{"n_layer": 25, "n_kv_head": 2, "norm": "layernorm", "qk_norm": false, "attn_scale": 0.177, "init_std_up": 0.0174, "beta2": 0.99, "warmup_steps": 200, "decay_fraction": 0.768, "doc_mask": true, "train_tokens": 119700000}
Each number is 128 + 24 x the weight over its row's rms, rounded and kept within 0 to 255. Layers, rows and columns count from 0. Numbers have three digits each. The size before them is the row's rms in percent of the matrix's.

# q: layer 4 attention query, 64x64, rms 0.23, rows 0-19, columns 0-63
# k: layer 4 attention key, 64x64, rms 0.226, rows 0-19, columns 0-63
q0 115:126114164155127102136142072135159083167155152108107091123126114126157135144169155112156064082139110122149144161146133128127112143146115146125120171174125150120132121133094129107137150126154141
k0 120:179128122100062110123088086092151121119132147112159153128127108128133154145149132121136108132156170137168139135123130136088087163110119145098143136140125158109168075129118125085138119124122131
q1 106:098104133147198151150116161151130101144084166163126108101114107149143113160148121119143115090151108145134105105103116144135148129118183153149125166135091154117105114128161134139120117099147155
k1 118:171147156094169161123174096116170145141123098095126137128175125133135147143144099160116098094138130120124125131103131139111121143132128093130161128186139091119176117150153134105104104127122098
q2 130:109140132152136135159137106138154088148112138111121107111138146116133169146176165147096121125080156095159103191113097113127138138108138133125129126104087138133134146139142117114087180159163116
k2 140:175084100100121142111107158101131109131102085149143156105135118104111161146137085143115117139132148130111129121115105124110123144101104152157090114131144096107138157160157132113134144185067144
q3 110:107141136136140131126159133143129155125095120131160132163142115127086140096099090093129084110123095123137118123114138122110135095124147126137090168130085108127161121185082081170096141154145146
k3 117:146135135166139147111108107100135111122154136126139092156149147183097094194134074133167115164145141141127157111118153127130124126112143135133153136134152094115130091094103115169129131093161135
q4 143:076141095111082117132107097154157088110115166144147087113140146096126163126126144127129123147149122077178141126100092129139128159100156142135168111114129144144131123138159090112140122102159117
k4 148:124122142123114103134138120126142131124116093126088166095121167118123183143166107126137124131089178113151121110108091149113153140105128103167075115136099123117158173131088139099102141166126136
q5 117:139124096135109093097149134126127119115107115100087082214136145130113152142139139116133157094156153118146108185154114087125157119120093136109138124116135095147140140123116112137107135087108144
k5 114:130114121154115118162083168099121127126133149149145118101104117117132145138156147123103117144097108122189111126136122171136165140128111137113120147174126182133128126076106158107155139164084154
q6 134:158119139155156161138126146166119115126114127127111122136113122164151093106120103167150151170147111153103092091142103105116124143192124115106083119142135133138126142141142133117115107089059103
k6 124:113144119096138137125103130122109186146107104144137141137175102153126113082139159129128130102148119098098097137129160126117106090149126132101156100156127137159067098128167147103133119094168129
q7 121:178088134125151117104103124167122143146149122127104157139101132111159126137134127158136104176140090143111144133131125075152144088165123131112116141089161159118158138159123156167165108111098121
k7 129:105154119122122112153133127104098173168135132124174135126152116122093110167093162118154159103155099128143110096137102093131134092132143107121142129117143162145089154089153108094162132081144119
q8 118:109133130121135131178099159070126112134128103114083129108102121120125156122128133127140104135158134126136108171153138155183141136139119128131114161124112103139160140070092110131148182114127180
k8 105:145135080136168109122150126096142113139153138109127174135155120164171142143108161121115133104113107122131160151089122158058078141147104128114116130119190139120113121140129120140110164136118117
q9 105:099118131158127137154149122132155120133135184102096156090118119156113088148162124153146081164131095155117161117157140089109114128154175124149162115128131127126157127137097112151112158101131090
k9 117:117142154125130148097119093110110154136121119140145139140136098141112141135090132170095171111112152117153111151138082128095152150161136090120168121102153130111125106159128107131140161096192172
q10 099:130126124136177143136124134139084137161122152127106136130084165104107074152113149073116115121134122134130124124186084112132102114147140134135121117182104140171110158133119137142110096131171120
k10 105:146137178156168130102100125105127096144107085097126158125129097180081127106087137143116112130142172120118112117148133120098113133128154096121140128138132150141119097148183147122095138101089132
q11 117:140124132158036132128134124138106125154144119119120132126162088145133135149139139133122094097133153102143139107113166150154119122120114156143141135117103133104126127120191154130160187172120150
k11 114:110137116130155115100146108125143132095173150144106131118162140071174168153149116121130102101129142105138167146174107080153120153092134128153161132116154140100132124115116135145159108142090098
q12 132:169077124124152137163169170154102152136130118119153138062108119149104126109111134124105138107128083140131128153141182137145131095158127134149091165127147099158149134148124121133123141146142089
k12 138:118177143173102148108135123132086128163158123099142069131143112167105111142112117151166088123148133109098134182151116124090119119140133087109130120150131137133129124119141110154088149108170128
q13 140:118123115134144176128095161167133101145079104126117121183130161146158127123137114146126159139141123159096083105083119136110159122147129107096096118135167110118099164125152125150120113087138149
k13 117:130129181132133165148144130099132148144142106154132149101126160155139144095161134139115149127129063164103146116118164128138086104108179122124107143153118105116108107122109119106176140168115093
q14 122:160139124110136126101139144148092137131114137137128132101122111152088112145103076136137152156116127146112125095134159097125185130134143161158153126150114134120112064113152123136097063084112118
k14 124:100166140120108101118165109126147170119120128109119100142175144112153123133068131127123119099130129113113079156106140118170124073182118077116149094133113119136118122114127147130100151125151110
q15 141:124133123098113153131166106152085172134139122144154152115115128159152129087096107170139143142106102167121134071102144085123163155140113124123090120135141160133099125129093127111110133157086107
k15 135:124147120137107119102118132163110166164117073134119146159116156162119083119110127137108121166123103132129119133164142122151139072156086101139115113103136136100098127105124132195117119124174122
q16 129:177116107120138111095143181143106165117159084137130178090095120163109120127117132149132102124154090121088118116151130135120131140175137127093098117143171124115119121127118162123118107122147083
k16 124:115178159154128139111140148113111161154152135105139094120137092167150122125130164145153127151173101077093067144113162136125172109146137127111152114084143139127111107121144122138113133109156128
q17 128:139091148106173133155137133168100161163071125112089149087124134144140151126090134107139173160119128169108122076114145116139136123117136134106103135116103134150095110133106090129142106158141126
k17 144:116108148152133166118164111134099157152130113111148132121154144156106101115078136149147145115147139129076118120163137102105076101167119123112146165160154128117114139119117099130067103120131090
q18 100:148122130110126119137120110141109171076142138141107170067084087104143103103097149126158150126100117171123156098128124105149121098170155098113143135124133136141147130157109153105134088145118147
k18 104:124133123117140190150152112153139172157083094136117141139104097152139108156134144138178154113131110103122125096119113111135125130195094113102156153135137135139099158154153111138114146090154125
q19 129:094109136130092144132141130080159101119130178155111109092102153140094123135129101118132044147133108095131129139101126131122120113089162130149127139116100137157150145112169095158139127124143152
k19 130:154146163133144133118124109107121098085150087127146116156164141122103165158129103139131160102121148166131154102123065161080122158124143084136139137131143101146165137117149151116102158123139101